python train.py --num_hidden_layers=8 --hidden_size=384 --num_attention_heads=3 --num_key_value_heads=3 --head_dim=128 --intermediate_size=1024 --vocab_size=7426 --hidden_act="swiglu" --norm="layernorm" --norm_place="pre" --norm_eps=1e-05 --positions="rope" --rope_theta=100000.0 --rope_fraction=1.0 --qk_norm=false --attn_scale=0.0884 --bias="none" --tie_word_embeddings=true --parallel_block=false --init="normal" --init_std_qkv=0.0279 --init_std_o=0.0 --init_std_up=0.0279 --init_std_down=0.0 --optimizer="muon" --learning_rate=0.0167 --lr_mult_o=4.0 --beta1=0.95 --lr_head=0.00651 --max_grad_norm=2.0 --warmup_steps=200 --schedule="wsd" --decay_fraction=1.0 --decay_shape="pow" --final_lr_fraction=0.05 --batch_tokens=131072 --max_seq_len=1024 --doc_mask=true --train_tokens=542100000 --max_steps=4136 --dataset="wikipedia_en"
Each number is 500 + 40 x the weight over its row's rms, rounded and kept within 0 to 999. Layers, rows and columns count from 0. Numbers have three digits each. The size before them is the row's rms in percent of the matrix's.

# q: layer 5 attention query, 384x384, rms 0.0692, rows 327-379, columns 256-383
# k: layer 5 attention key, 384x384, rms 0.071, rows 327-378, columns 256-383
q327 086:470538503479480535533568486440516529502500386488506546429492568519445497427486481507488475562489481536496464443569501534465518504543503465488526486431553494492501502456496380508471433604534539558511429490478513507520511449481569499458527481473489484500551475483482488548523486494508420496444521510526471516548523477496495522467517501530521448416506521572449534501452472511555509457501
k327 085:418536514512492452493495469469556515435476519508460444502457516496506534515527517539535513486529572419470542504481564525553408447540465594529510461535504475441458503539553563531525507469483511558438523476515544520507432453530463454490441476539533519562535367532561451542505434551507463543570475543410574521545451555429523439444578542509470495577526556470521468521532493535513480483499
q328 077:534521484520495534470512466554458456503559449568561458497544479457456553453418541514559514588532516463503497435471603479501481520479463497502540511451477518478531482488467488453535460468490560562445482446477440494497517441549559552511534598444491437514514523437526574481506475503521500539434494505462421506469540542504487463453532532497488491456541509509462507490511514485639551497576
k328 091:554510554509483425516451448570463525480516442462482577494541510501516472474557469516480504553505541516471528507491439532442485477551536489487543579464466441523553500539511448554467512499459506510511471504477555509474435543483534502547514484538470456545563545540458633547484514452451467444500438526551475525490541474530516524482487522579442444402468508532461518553469545470484505550544
q329 089:463479489502500473479494530392507519506516482505501612532446580474498529416619445463505556485587461463476467407534532565552459457477571464533458529558500483444505539542559478517486471467494417489489430460534494535445481508510495507550504529469472507521602498495494512521513553540458507555484482540528496595517502483520491495507508492495545474503515491521520485533559556516545536467560
k329 094:492463555480523469551479517457548491566515503565525474511561491486525489530497439464514478486526453565475594450522522528538476467582468582488467532497427573540541531504487480504499444530524575513459560438517493438493439480565562540448509510541545456457459483536500467554462417545502514496528498474474559454536517485509487451546537516441531433509474534492451553535494488407471485448538
q330 080:495527556510451478517493485514517497528543496566582530498441512517503486456504425452551464595475483508574493415522554512522464458512419519479530519483531537633487528471499493539509534552555403526494538423559488489471530534483488499386457559527423471538520471472493490496515544475444516496511527497473523528458551442499516536484473513442516465498559480564530472523495534517523487455489
k330 079:582434468462568501463499548438541533477563454452505487479541364520441505497538466495502563553544466473478543452536577479470502439518449479465509547501510449460498455569480534508527499484467571465513384451429509526487518566538455486495500487493512432451472529451524482479516511454471479460472484454566499555466452508537477478464524516527529478523495502463461505477489532477457515518430
q331 082:523425476530517480510458491530478528531535499604542495502547447548481526521521482428498519486542467556498541521540478494452477524507472492521430496489460519523529460505477562506468524418492583454493560523537504452523514598507484519469570451570510468524503515523420422450597478545475562490528529545422545532472516509517520521548461483379475474539418543540561505444534501484490508515484
k331 078:512524501499519493474542542467486526539504512579416519518400536430526498550536519501444487563449476465493522450499517477496520477459546493462584496482582477469449527468476459536510466506517459500496411523485522496515438498508397524527569508502510511478492505485506529464405575552468488527456526493509484496489437498405519482490496527556509500488492511477484479425501534416472488484537
q332 075:511556468540482505465571499482496432446490561489415493533463508452474502451496476504545446507516493463543504460586511513465500502529480544478426491470465574509468456491472476461517513624532474605481500418501521552498492452501578477476556459461532507491513423498432493500440548431450482557531489509432471527494444502546487522456483473538519558471513518525514521566493423499546515455509
k332 080:550529456470405458525515510468546527554432453482533501472505539503489482553533561521508510496435516504457462533508512531484545482450520494425456518515507462516467520528478425508541536474532478528489459526512485508442536507524454496461494527489548497420497533528517392547549468454508446524464510510513499568557468494551507436560492511421482471457468488541508518488507512502465502536532
q333 087:556524524476539568484512470502467451513495414474496497527468463546528451547485505477548435531513477535471444462510591474470506489456448508568605451467548503573525491473481454455457554530528499513494535485469464471439553458539493504416505463507472521558496512508497491494450456515509594460494545435442466576521480531499453506515467469533446477482528555513467486550511526551589555553456
k333 089:512452465514536441416553496476475488478546507516440449542563462417492490497523471584475505503510514523478606488525489476499584486451545468454559496476503486525489438556474527533498469508509489480540364503442524551437434564476525574492513586504532399505474509382508529506496516492489484537532496513519499565479463512496486506461517504486540499437463498435458487504542537485492481470484
q334 084:457561494592509536488567483470534465473482433500470469586437532489457515430531578490523452583530513500560469456511564514528491477490457543457536475480494502550458531552574458481498458556485457463455494482504440500512510381568484494550491565446510547523515405538514558536558489565522485610552499546437500428474441506475543497496483518487535402486570535478503503564513511515524518514522
k334 086:544449448510500454472507446502430559460456443508538488451495540475546500499508509478495468500473465520550498475510486579579493545607533454466486550461470471528483470510518482442524520505520570492532472505489479547458498514547582442480546508533556421482550558570482520451467524501510483479508426493508487549534490492543533485466555495482409502414461543528436504539561451531470476439553
q335 090:510526479473449529551566477519485489523549436486545472491540505468491481560482434514520511532511518555517480544512550467514459541530449527525565493452540516547511456406513465425467578566490451518510513548491573428566507446523498539432469451483509495475439502495529513467527522444547461443498508526456484469536436476502523560486526480451481536429575527522457498472420507536498463492501
k335 090:468491487564578539448478511483515525452533560526472482459468474408550517455473546514545526486469496450456504439544527560476516544442545517520483502567509526508462468464492523518526404514563560517475404507411516560500524570494451575497448508447462443516504483516540490525405485413509516559524506502542509456525475537542531503506446462502522521505483449466539459532545418556512558430476
q336 088:491497493499464468507512543567503613539521538606548529423551403457549462478421459464418527469403592502529519503469463454485510561524580488448420550492441550458560473447522534560483485483511488527518516506564535492494516474443529538486482522550484490558500519534536492504518550467502524508494524539570471512441464467486444552520494512458528547535483423475459545437489491420490470443555
k336 086:532460573528588526483477473518469529520487522471448513479557495504537560483463552461519464533515524529453479507557499505507513504514502504520537542518400484482511508484470547505475526496472486575514470497497492495460533491439493424517530517476500469479462464544465435480520482537514469437506457495548539490579535564526485480561466481532496534464487500505534465506494468484520531523448
q337 082:524550469475555527485443475488529441466433547537496407521482469511476491503468471525501504456522583482516520479433446481516509523406561537508537496468540495524576513518507522520561450484451491416497512453438412465506551380454484516502500426511475511477495505501548568506496523541529581430473513527569461481515524516523485530487496504574520513529513477471539503520494467575525545475485
k337 085:430523501504498462524455518465496541513484537545534554577451505499523430483546530546513483537505458443444561446502480521553434473524555535504427525535502558539477445508582504505508451513504404473454533458446553512512465510500490481508489543518394479569468481512546554528500466495520520538525465445503546470477550410412451429589486475492535527515382455514491541510506458447492459426443
q338 094:505516461501569546544393514498495587517440526483432509505530447492484553452497547512445572459495538520428489538491477434473463502463547486556537529513506474488458448482520537474584437507525583404546425511589501492478513512454407463466535565489525490505482557494518472497538447515518453506429477491573504432537520505551427481492446489540462486525382450512501495506507541455474478553555
k338 084:504485518516497523523522471490462458539586508494526537602490463528518534546449565491479461538572537407541478517512482493494497504519519536463473491506476531522450549517423439497484489488485455522493522552500495524575504469587530478469517500503505575512415499541549530477443450484531566456493464466510445501515528492455490581444491467446553466497589530502546522457475450499491469539437
q339 080:487506517506467532475509551453548494494429517501476549463494506483442503463463447497445499523507455495528493474476518547585526571539561393520468492564521546503474487432547466459516436515573562528531460426498567550481542507442529501491496449486488429446559501472539423547535565493476502519556489483541492486502452423446540494475431523492534473510502488473526517479519523295425488467465
k339 091:488538513480417507510497476461519534515467475518524512491462486534496502523559465440542467480543532534505529549555457527528431487607471517499515566475451555436482566468546438518513555412501438516481555549544512462613398407544526465489464540584540520534510456549490478456471468521491499516524443527452503417516574488443485494495545528462550489460465523506482511511499514476496475505546
q340 087:577458505458479509519511510459490446551505461483545468476540478538472430500478513468521544503486535597540528518503535484543421417446589507545505504500480522483533497501429488495518526484487454479426456509592504441508553467517481528500464563495480525478445478517584481503553483541511480535509452532506436431458501431521472487484515553467521424550495451487533454538427579507542483501532
k340 088:439506435503544454466516459506526529474530534513508514568497467505472508475542524510479471462496463505415499485527520436526557555513492505517516502467573456557496472533505524484514550512540453585522450494421536498506524512553469494562396502496514484476528506534525554572479468475525533522413445479538516501602499533500511467527474497573497598441524487486491446493526437505511483476481
q341 094:457483468471563486522448492517470540457566518525539504460559499483523487494502477563425521481473504491544487541471421552510471535492507580470447508513444487496551467550515546524502481466534500448498512566499453509453471556510444523490455453548452533504533475527470478515491522534433442556526448538545518443493554430496480577537431539506503526546465462470549555459494529473500515462528
k341 087:519509524583489495479476468450531529540483426571498553538473457461436507491499517508549479489596478506528538413484494487454511508496471547509580534511534488457463521496492522475545478536460479489506413476576508492526503426520459491413552495515434513488496461502518602401471502562478495467556503471548502440521517475460489432502534505478517519449446501509479500596483520457483477607487
q342 083:519520512486466506496519488509541491453470542518553524506501478483550465518518476507563456464540473557518506542495535546496531475472463538494452486511564504562529508482477518466462572558511479584535491501494509521438491503516457545443474518474470490509445474539536559541465470515449547482502503497464526514506495454472419519487485510446491546513591485540491426530429485511514599468488
k342 091:428475506469511528504490551517510540519482485489534444395394514485498509522499438497452479516483475487513584465545507510498522460560552601537554447524500510459497444526499488468534466542432430565557485484555409462491478441544498499531491410598518572497595483525521530474460534524420477522516516442510533534455508553502553512477448450597512469431428519512455523517526415526464504460511
q343 094:557506490537474416509488491511504569519529504489527469494461480500529499506456510500602466507467522515437460514487546478457606443484523514498537490563524489496470536499464571483525547549521553530514481445521541503477575562443519387540538545506417503550469620537507551481508459404393487462438563464502530532560509499509450462483437487505449512511479515490420407579461480477431529528552
k343 096:517508520549514492521498523540493432551493556541479432464540502524488492524401441480488469508513481499411563495505519505510479535456547537465474544481523432450555504475463453490513473576481481501541539491465434516457589464532474532506529462512503522464502423470513470488407551470589510533486484394537510469502495499488505518526535528550438526542536426471544493457527499530545520485402
q344 080:451515509533506500540404584545525590402581501529522453539473535524524530451541559487455459503516477548551498407489563543515523478514505413508497497537503425570514458421475544512579555423458545511470503485529548484456493510480490465483479533464526516510593475507507495472478542506533544405554459481449502441519517476552527442517553544489495479473527485476494488513501484475521454509515
k344 091:545534494480501448482463510568437533568537467395489487506531474521518532476439470570528478525476518549550438512504544497443514495485530522466560464445583513468459419554455494477529510519456565483540438488467510406531460477534551543465436444485494467563519484528539536523551531447457421508481489484508535503470469526526464534431493494563486486432523551524422487517453530562516491512535
q345 090:535505442505444576479527497456530542483539467480556497463528514477511525530396507564508513551504565467485473591467569538463534526533520514576552535407568559559472466497427459415505451464432473518465497441502419467573546496531458534494489518520489480488539517510485451467524519481547454487466481505475523497525533438506452502543461496494465447531524526504515483482474465472535509470438
k345 095:461528504546502474577464507550537398479463530518452535494499457525498476466593506521505482492488548533445474479553563476505518516489514506533532608484485444476468555515522568538451484507555486517488465541527563543498477485473523453453432563458506441506508487446548565530529412448477530484482470560519485508539427483426531499483457502617485490490455533492429497600453522510487553491528
q346 092:485433556518502523551441559526510533549508466495501474519491503576523537621496433456472458534508499495508509509479549443510498544514511519553490520542526454535486542460469447482441509436443501503513479576575506530560394447458428480555518426556539544510525442500534521503520460547498538522509478421495479464505540482416463474545480484561487467455509438530507591494452506479475414470419
k346 098:491522531447512532500539482477419529452522480499425528530511505536472557462510515526443547457519555470515489540562453499475523494533456460493486454531421527542498487476508489564511471440422497581468440476575565500473537569562483517533494510452473524534542467464461611507496467482550555444528518537517510516505501508534450432421489514538539468474429497491478509483502499398485530520513
q347 099:520518509543509402553533465534497467506476450475500582443442516520491497431554481524481491494527470537533499517535507513520475513488403515472560451478490465409476550526502463473438526474463475559492479485541506524466481490524501594535497466498530536593498516476514586521486460543452507499497470550497456525550463513507526490528558508484557532488432461501501512517482524531489514490546
k347 090:486481472503549460486574543533543455507524574586482507467489516458476533515539476453486542507477507535400435458507473454500495576586523464489458528560528522579455508498478482440489551495640524487561465522539594554518472473472484438438480473490464500456569519490476504514509493444510498434472413506464508511462481455462475518441496517493508477516555545522479488540522488586459495544420
q348 095:452512521502541522455425513555522518565482472482509503519522515416549461451552532526563504501421484453512456570512466472578479429540559467539524464533528501509450500481435534482559473462500505598513498433464527537523499592472574508480454456509485488434541609457459479521499480466493534508459425541540534516520501528498504429521486464470478495528442446488553469534512549485453491498514
k348 110:489528481503605455477482512559505443472488521470536455505453477526465438519516475522527505485478483474497524487465526501534443528460485501498499484544518535437471531586531523502562394525453499567494450478500487560409478485518442538453504448486485534499486592543562489516532537472477499495461465452445410530516491529577511490484585579521460554480572462524467486486560529561571454463469
q349 101:510543528463534518492451504463446554552399475486502509510454475468490493487532506464494500573515512535522513503469508511558482536487482563561478523536534568471469518481496589488419482492530502504504496489538525460518419506475478517459493485484518526610629422524475449469508511514478520512557500553413516526524471487509543502483514518457492434475508550416495489473508566487457534460436
k349 118:484534505513453532565462434536429465509508507492533523465561543509462478478501559490505452485560530497590501514508446527483502459539496501445487510418485537463550470463484478528532571462518519496488575525537466458500536528508543410450519549505490504494439476504483459471510426563473498489555452447429465463470571408511528500522524547464471495511497476510524449454460495533578491569495
q350 100:423501558510455502446471577590484528510501505538503455465519546458497523505492484501451449583432473567444471508476453506509439537526569486492440517508512490507500458429413546491548528554549585505526522490420531519452462532484530513530429505524487484500486584452541457524434492480498448509484486486509484488493499557511481488534550466514468530493463503596499484479565417470470531476567
k350 111:466582484446502483532502524535464473488511573424480456410421504483497476517552518545464401528521465556442519532560499532443473460426506561541472546539527453475547561544489488557475538526475505587505527571558471499435443521551450526505543509512444521544507457517469468493400527512458474524549446509514473465531538466518515512535490533567528499508475491414475525527457472518519428534542
q351 094:547500497505452423498558432474573454488458508439472496496443479506496473473546455450541508507498521518452545502509528579458503541478402533520522440513486458519520566529452503461564539538504507483471495535509410456500506463513488547463465493457483532544465486498490565511543432446559523443445506600458419474510474585492456515507469548506478501441506479506462453559480493497530467522532
k351 114:473493467567481496519550516495485506546482458486470503458494482503492512421438511532474457514493466520537494541543541565408500529513468513514489470501483510389458444612489579472541541495495540507483475482523536549503542528450479520446545519477467557529498539515459467494450517491498385543522447501509542511497504474479548533527534444543522570543463560454501483495486502537433500500522
q352 096:494460504509467558498552487438496510493530490518447529526548492509512511514485580438488531473485514495524482479515462494485522502457520453431562514459534551425525457442510473511480484522432516446556466504500519485521509470428479496476586559467492541526462532533491463481464520596554540477530550503548450550528447557508493513494505484474423470465509484484475532495527531474534436559492
k352 123:531551525602546528525460552512532462504548473499452472450537481466523470441451457546524538466537507476495507471488487551491508430423505518540501498505496507549508513504426450554486520453482489513484419520466518489431525528488517588478466607471412543504537505484499509510458501510516480502514450545506480554475527468472475465528435486464494459476487545467566489523430558485512478481435
q353 105:526457442535529566443440378473514463515521484534472491550498492448480482535438535495577425453466530502508458531477567526525579608431504472576510483505554545533510495467551505503479493546436476590492547498503560491485520549451537495507494401440466456506448560503492559529559536508545605465400518462516494532523527489429540516496512465489405467509491520460481523554486517554514551537473
k353 109:458482427501531534501468524474507533505492516534562514502421464508571485448482499476455525443479467430556494484472445458451474563537494556528539479436457535545484464501454559456486479450493492572474527548474501495533489482465541511509487511575444554512444506497444433556482501455497494463524426441476573499512511486499526486487506450465499455465484563508541532549535503468498546561529
q354 114:494551460500526581500538507508447488500536445494503475510445555486455481541459489567565507454446589459499379466527433482475443489489523525584508482419521553519477391511529517455448487549406539551612473468544511480505532516413450480515537469464481527511521559471471392468482540459526475461513495516472519533531518562504502496458520508526412501502501564477484494577521491547552405494476
k354 111:507471502495445489504572478468475535505478510479455500506485484532475539496471511521506517526498487556523480533479497511478499513544556504478490478461457479502475507485477455547549528547542536491525534553470477568536417472523511546483530513507554523569530452519499523579455500528510510487512513537507522498492534426476429457538435509501545480549451457554536490554452490520497517508568
q355 109:425532504549474442522473484479473466542485517485461526445466499515484502546538517564493465473546509522518519507575520532494613453472477433454483529594465512465504502594512531512540502457544456505454481474446526563438484542522523533542488436506547459517432401549536542536519566597464425508523541508578507489426453461494530448488508424498496552445547515521485505477475510473490540498477
k355 108:455524560510456424503471492491525584462487485482484490455481490524517425428546472501447520498577518469570410527441549528559548465473488443461506547507421511460528468456472460558515476486538486502397417475475538504471476527478463435485504519481554522510464476515560487407562442501510483508494472473448488517494615474496535541473468539502490520571583485552567464506500534538625511502452
q356 116:462474467534549499532536515497491528475503537480500483466520485497487471473541498499547452514537495473442526421480524442521524487460530542528492490540455520459504511540492518494512471502484537504477497503550538552520531519415471495545496555496465424539522504501505441468546520434415443509557484513481506570570547481472526479449519480474464498480541491510445529504476505433544538444494
k356 112:510497527497551434477429542549546477446541504551489535521470460536492476520495446522491481482490483491488520435400496512460535515452507515450462444487510433441498545589581480505525442387568440559414512469456539512476474503525458463492522499557479528566484525445480461466507538489467464508491467509472448493518546493499578556528530451601475537497521483476491550399512513470500463429515
q357 126:518512547509508472498478519542486444482498480487428553530481469497549477492533509490476429502529441508465479485518518545464541512462498469538534519432559451519458511394491475516540544463511566507523541488485511506441478588502469468524505596498482489573433469524472568523458445600515568537501509467494469448529477482439459456519531439509557487513463533497474509483522505461521621505594
k357 110:419562525517512438534438463540544549441544539439492538525401506518485503521525541490487493634500506491508452496453466544480482452526506531485509520442498493487457490417467511441552573481550525463524515493523453438518527584538499446476479449454522518539419507513513495440490559489462560493542536463459515457484503488561505591461510439538591476509487532508502447466538550524567451491623
q358 107:435485453562520532523514579509535487501510503454450486578495463514503498516503443504538452574515502483488475394469536418548495571472494527521451487508538446539579481476466538508503485510529523509615477475605461503467532486485499436449478614476477545487452481487518474454517472514466509500500510455457444549524463499540559523487521420511485459484524459548451514478475588506500518475478
k358 105:513557502486509481543484469502548509573481572461446512528490455505538459443511499441446394592485506517542506426510522554477524513550444516557457496433460474463542455504498533496488464386446480471496539558545423444514540470561503476481585520473485472505452514536452504535525527433480503475425490511570469540493506555533493530427589486480521495385490551448400476479532500535473473460546
q359 106:480497472468546489520431567531490446540531542480529451492479554465518542575473480483443467543523480430408595495503533526412469493582475543511569529496513569561512500496506556461502499460515544506524438479526518499504508525526416459579489454482434530474525458446493471460459519460559483545451532561518490452481451492524531493501476566557443499467483502433484494448491501431471521463488
k359 104:494496496471548501489568596554510539546458413477511453484509538465535463494581508498517396460490536509443469502487463542423484485452540501548443530497559495518473435522466503472512395459500508570534440500454481516559501454469481487474489440525437511518392503510522475571505503441445468511489472508529479487550490440516534480489503479482436480461454527478457459504568558396499557463496
q360 116:510460501538527505562465505549561531513552459531519543558481491579525479479517436607511497513498500479455489547504457488477509504520476389501597434531460545531525586523472460441602484496500415490422447445514489581497492487526492477511468468526469486494452560488487501521481488545527472598523494552456500426497466528542483496486527504419446457501521539534512482491465498486440441521489
k360 107:491550494463450498508484461482596451533557463493486489499507430542512606520463491445540498529464513525500491528468501529489526507550481436531538502535495508534528542455503460446574630492542462470466493490576501545471498412495481476540494503479527517484475499519511401463552570474520454480498448428485454487570528439430478495472467494476482497500531448523566537496504556515536480475409
q361 119:473510455548549565511428496506505474455502558530483511584515495495509503550519519542504522609415501545458463479465512429457381438435471563506475551417503435580510535509552537523504483495517484466511488470490461509437514549491504512493523517519535470553514470424542501509480442500541499423582534464482539505497567501529453502467487530502574454458550432454561457428515488519504492444540
k361 105:476527497550499511487482508525476521407494490543450515512452463479469516477470496496487506506519479454489403469462537484432449525470485468566493588488487482529533506507460576514483447487448548512448543471564492585448450465478513526524545510446462525555500517466430417573497410523475528479522483544500474494501499509549459476580435501445551539612485491456369575466524484528475490479548
q362 114:492549537507501492469439519539540464524523522492592433448491495510589505428547539436534544530534472509513530548480539513458527491541434517441487513484498489484533522485445525499577482456508479516402454537520519460474483540531521457484417534475420456513470551451509516535474508451487427531494480524569537379527474473572507476551543546564490486524524507533572476494434493505507543503569
k362 104:575526533464523436543503538483437469539443497464521449531493499584553430459506434499490512521544487502523500497506548511504462514524485542530532610511521492547571443493461490490493514470594483456470486556556462502529487488560489400520471496537471513531498439474563486464518499503513537617552501502435541552442496510514458535505481568477595462488418467519547441472433483517490511512507
q363 116:504491564507525499522498478527434543535518405415497503525513436469498397475523542547469502487530496445493494464566386502502496503449521509529427508542452522418497499470478543474444518470404465521511506432540455516448407518474486538542502584541508556577542501485467495505536459553556507499489561386503404496485563520494423500477525450563477479528491486436540523509485475511480565529490
k363 106:480568582549488518455438535503550484523492587453533542459451558490508462495506484445529509481517499491544417447517449545484482539504458492466509457522442529543507459439513536504557479504520524485512459499436445534518517485498462512526488493504485522556467506467499481476483598550531481603479469498485484461556534510535506483487541542521555512505481496530596529489534556552489526489526
q364 111:497446464481597496488469452482508500513587504483456475514536485483517492536432500492475472499475399532515534498444535461554466513500486499442552510521447435493561440452479457544486470581477505501503527486505499477456510485474510597473525487439506491419542463476579526543504521457509508505430543522494514528472535559554519532461551556514482486485474453453527489490518506542495496505504
k364 106:489528564430485545476551481498482483512446426465576440537528461568475498494523521519465468537469487544514484520530470483501443488538470528497510485562567508438523500523503558494545498494490478524513520530487520521451414422543499520534562434468529525455482455499485545531494496468567499466476480587499613475470527481496567527534560565478560512525533433502498452490427516444561381453443
q365 106:493510508509514545433538515477487469444505504452427477535444559483571486516538511481499534501489508528523473534533486499510509449502460556457494558528459504475489538509487496506477436535556527557452457564424515567462522484534518563455504444530497472480555475487441460522515488478526457490516595440538504513515444523448553378532475503509505463500569500533462460514554483435458473452442
k365 110:481493475478497527477539471544601506418507557505476521468521432502421517572488471482463449494466533497501514487518400477526564463533410538510519534520545471554485501506500513497502462446553529557496399628513546518489512545482479445401507570512476492444534506528452514497539483499472457417496577485501447474518529471531457411500476521499503453460481520503543557479477530466491449431520
q366 121:538595555477526534495483540487502500509496467436481416554526493492465494462596485537493500546543505561511518446488532468512523530543566482520486472479500567531528575533562531628485565438505558505464523503507537512459438517498510542483554525486448576513574441553513540498507499454509498472564501484430478495451520512484536469529555536518456498472434487558533534501505535424533572520473
k366 112:567520539487471483545464531495577530461500478450504582487408488560530471481497482407420454479509528558548471468573468486450476503529488533495467519454510447443443523505473503448474420471525503487435543514493441493544538563525389519492518504546457560507484434556542446455501533453544449509490578513514466503472572499445584518610506539592523508512487485495496464430518556443534443586478
q367 112:465481475468550475535492551484519565570503512520530499597487455473463536557496486520488435517523508547500503503428499449442529518489512451531486501547464549484452443527477510504499521501502510503541558470547523484487458497518535440471561530543477538481535544442480496515517531476435566492486589433456510489488446519563490428445549481510522480505502500473460486499533527471458531552511
k367 114:498551384439425492503531515522537532569466465512510497526454477455532504421540505440449559544432541545515526462457568508462550495517472545543526486483473520585490429534482546475506526465478478449527518485571497402547507430557542429480477561556488534435472530476460529509505456458472462493506484542495487616569505577488497502533528527504492457515489553450469518574476508544457484475486
q368 113:447534543517509507552423521504474474557507421425506548553528464486419506545458467559491558494495491578495469500490513516490533481510513416406512493424593512535501505546508405498438510532482564477518481500456512532433471535486523494434485472492432523507490538437472451530515526513473536499487512470565424533577467547500459498445493488534521485541445457486461495494531502510519520418449
k368 104:527529466460500516526506472582529490565479478514514478507463509548465544457469505458505497528472464480517470444515497474469449545462482551489461482435503448541518474417487458451506531437543471470515431517474431473515502533503529471484542547560491506570450432442434533419525399484492448508458485543546505521524536458494539479483470502530489526565543499530532462423474559525516525543461
q369 116:497491573514470510553478464493515498515428510487531486434567487494575435414558502548506456538593554540508534535487505500499522542501518560535511419468427462457466480530408497451542425506486553511481444516506481571491450473548508629552461468472452505501500465483468543523513451494523516496477542551512501468488534465495507490547505534417518540478447518444574449465457475488421492473471
k369 106:480416572545461467460509453471577528520431503540458513429460499441508521538456449480481484488380482473470504510511465501493460535522518552531405564480560473482435459537501511534532482469502541454540505525455473467520518495438446585474555535447440459536522578568528426506460467516457503521489541477446530503523559567538459559530541524564570461512479559551544552524491461508446447484513
q370 112:445510396518604488540488517520524530514443512555439512500480451471524440504513521504549498595500470526485524519486531533490490524510524513517472506460459480505495541523494448491465510601495589463513501515539532462478434496549512484509431505505503510449544468508494474518494457553482508485476482496433515517537460458463508450466526504551514453506525508448518552451555540463487462478439
k370 107:462519477487493453483438531478559544519441513527530502456445481480462535507571453486452485488431434507480513498498506545543478520491478554459529506413504503554515493410512457493545482469545571515491533488534462496471458490503489497488490527494524475509454493487513505536523491447448453590503508511515480445437511549511462486512512543599523421474527487507505424515553425500506483456576
q371 115:546474420514550495487512459482500418474573566497457459437559535525511520532480506505529527455543597433518443491450462541561508477502545509554472483503525527541492536485474493458561466583491584459582499539515563460498447530413449438514566460473463470463584495531519427557447510486444429477479549548489507518431523506531473523540449446474516472494408535479547466569439496508487490505512
k371 104:461517486466428548460568562536511474493484504491535477487511526474533535529450522505466490527464518585505507465436512529509513592410570545562490481508557533475507512427570564497519440523442500567544466471551493502472504398555495526520496428502503464489615561469474489540533497568450508488509518487465465475470425496440490551509443462523498525490506507572534544556487457473424502469498
q372 111:561459542522475452584501537559395520526466503502523528494507514472542544475505536406473410537509530468552478540498522470466455449566471519478549443481521498545540541506437521491512460407583520415480476536543488479488517552516518509495460508491490493477400542521509482510500467510490466535518493483499514447511493497596564560489477600455536486497434491503524465501429596465422419564539
k372 110:628518483470579520511472503519533588506555526549436447515414463452577573472505510489518456555452541528492478500508503572415502497492521528467561534532459518553474480443533441511475481461530500564440499510551539542550481499501515480494584544488505535537532488445471502449494522511538464419551565493507490495546523509479482472547476570408566574554412533486497462388491550456531484555532
q373 119:478485506545517490465510502507530527479536507545546528482509452567486493493540539403473519531524502513513472430477569491450515486498479575496545449489497375471557570513551573506446470530562486469483453508494481505505419446515598489531569447504476442520477432480503583540508458474564606475490469456539474412464443527464509463531461455472523487514548453500564527522495551469405468412489
k373 119:497519545479557453476495430496470453439547520402390545524560492540551449511556531430451476520480482481560480504458563523448453535493493499459465455436523481474560560533491493510437514454518509490510524566476531535548440507445587529446480582453496493565430471461530531512527497513498533483489528514506469525511530526459542554515459473473532463520548481568503465436464523519503501563541
q374 118:516496547490457558523479558490475522473421553435582421506557575478520496479508521533532507603443468521564489488498496517588483388527564496467520512472458538527516512460457452569521569449501513519461560499563554514487522456438525447454513584517493466442500513530474600490497426523485477555528529568512477465513502485455526431452511546490454526543565511530501510517475474493529550465509
k374 102:555497542464527520495554569523520506525521575403476520476524504578429523493493452564460519531443442562500512500538512520502525541565470455458492478484507496510552506525423482498469465466541443496493449497433480528528537447507482448469527458444477530521529453461546483484497501493441479508512487582472431474451544516495510552573475510510510445524542575523560478410559565449521549538539
q375 138:435507458504579405476541512461489505462526435525491510470546458509500447467486436473488523530453557588482497438432571577525485445433531495504412509507512433527484548495558502574533540540496496509498499484485479541498521427436541552483461546537542493534530455533500466514515522432505490470498553474516466505496500517500499424462509480546527554536548436476532555501561553480516516425451
k375 122:481504558540453458580512529450616534446552520554510598573499434505472442421554459475525508469460520491441492448539434488486491542504501500549475536525495482458505525533551473509453455477545469470522430433452513566508460456531402489500471507608488481457501520464548460568470511480504503459522534470512508492525444528480548484509461479540595524509527431495500459502525478477476502500534
q376 121:568562553495538519478471549530493463521436498596501491505564433490541516468551448529483458603478425501542475508460577450546514459462509519494585520445503530528486454527511492519548479444536516509511507488515498580559460554431488469408417553527425465439543535556456537562501494493528529529544470513474439463497515488488517459542546511540455465501515479502537468486501493441511584516553
k376 108:570489559462462457519510553568583517449527527481466542542474515470492563497499514549510465437509495515543411562471541512524509479548438500503413431449525496476408499491451433399523481496532413511503475583463514590520513510472483502466532487536506516499557490517462511435442533475492461502511487575501417497531536498484559524517501480542469537517563503518467474479560531512510483465549
q377 120:539547461498541557511442542431527475496487510533505528532581497493495460565473443487583519556498467543451439482472484487520471488532431533550475441526565527508506508495473520512473538551470490495553514416493519471535584500494495480460498510521459481431477474497459474465504446470491529485535442553550573561515472566467545516555420476440466512477605514532537487558423462494527555523465
k377 116:551551513475448507540519547511548498499476533509542471538521509512496517573463465486602502564485466488511429528457470516603497554577462471511515476468573528534559500428513451443517523525480481503449546504515471535475581511599501457510478460490537481494484514437503536481543460483403576456482516508510468498490496486555521497454510572514473469505540464517445480512527460511460498537427
q378 112:463497488545404508509431528505479555508569507501451436403508558545545503442525523483515477517519517570532534491505479431511493484535547478475434502539544508515484542588550489544490453479512513529460586526546530489543498476436465454417499574549433535541567467476479487534475475491506503504495443498492486459499500504551441500527497520508511418471489563521573568478478488463478511530502
k378 103:513461481570412435472503503536479518432519514499468527556513527496590549464453490482471508471461512498509506474474470497504460451538551494547452510504533511463447466579499581499481508483499495514526497488532473542473509523495510466428521512448409487466542580531573512513475453499494513526505496534456469448452510421514492484511438530594445530581461461562531486509587540473470532494519
q379 107:469524465526552542442419572479450557499436434478541544467530494419528615593449479561491499483522484446464484489524556492488508541462567450572523511510484512435484427562491525543538518513456523487532497530507483479509490524439474501459482535550501557503577499520515502496487539525490456538566475546593534469515483442470564522529480556541463516461520457494562442439498527511498492515536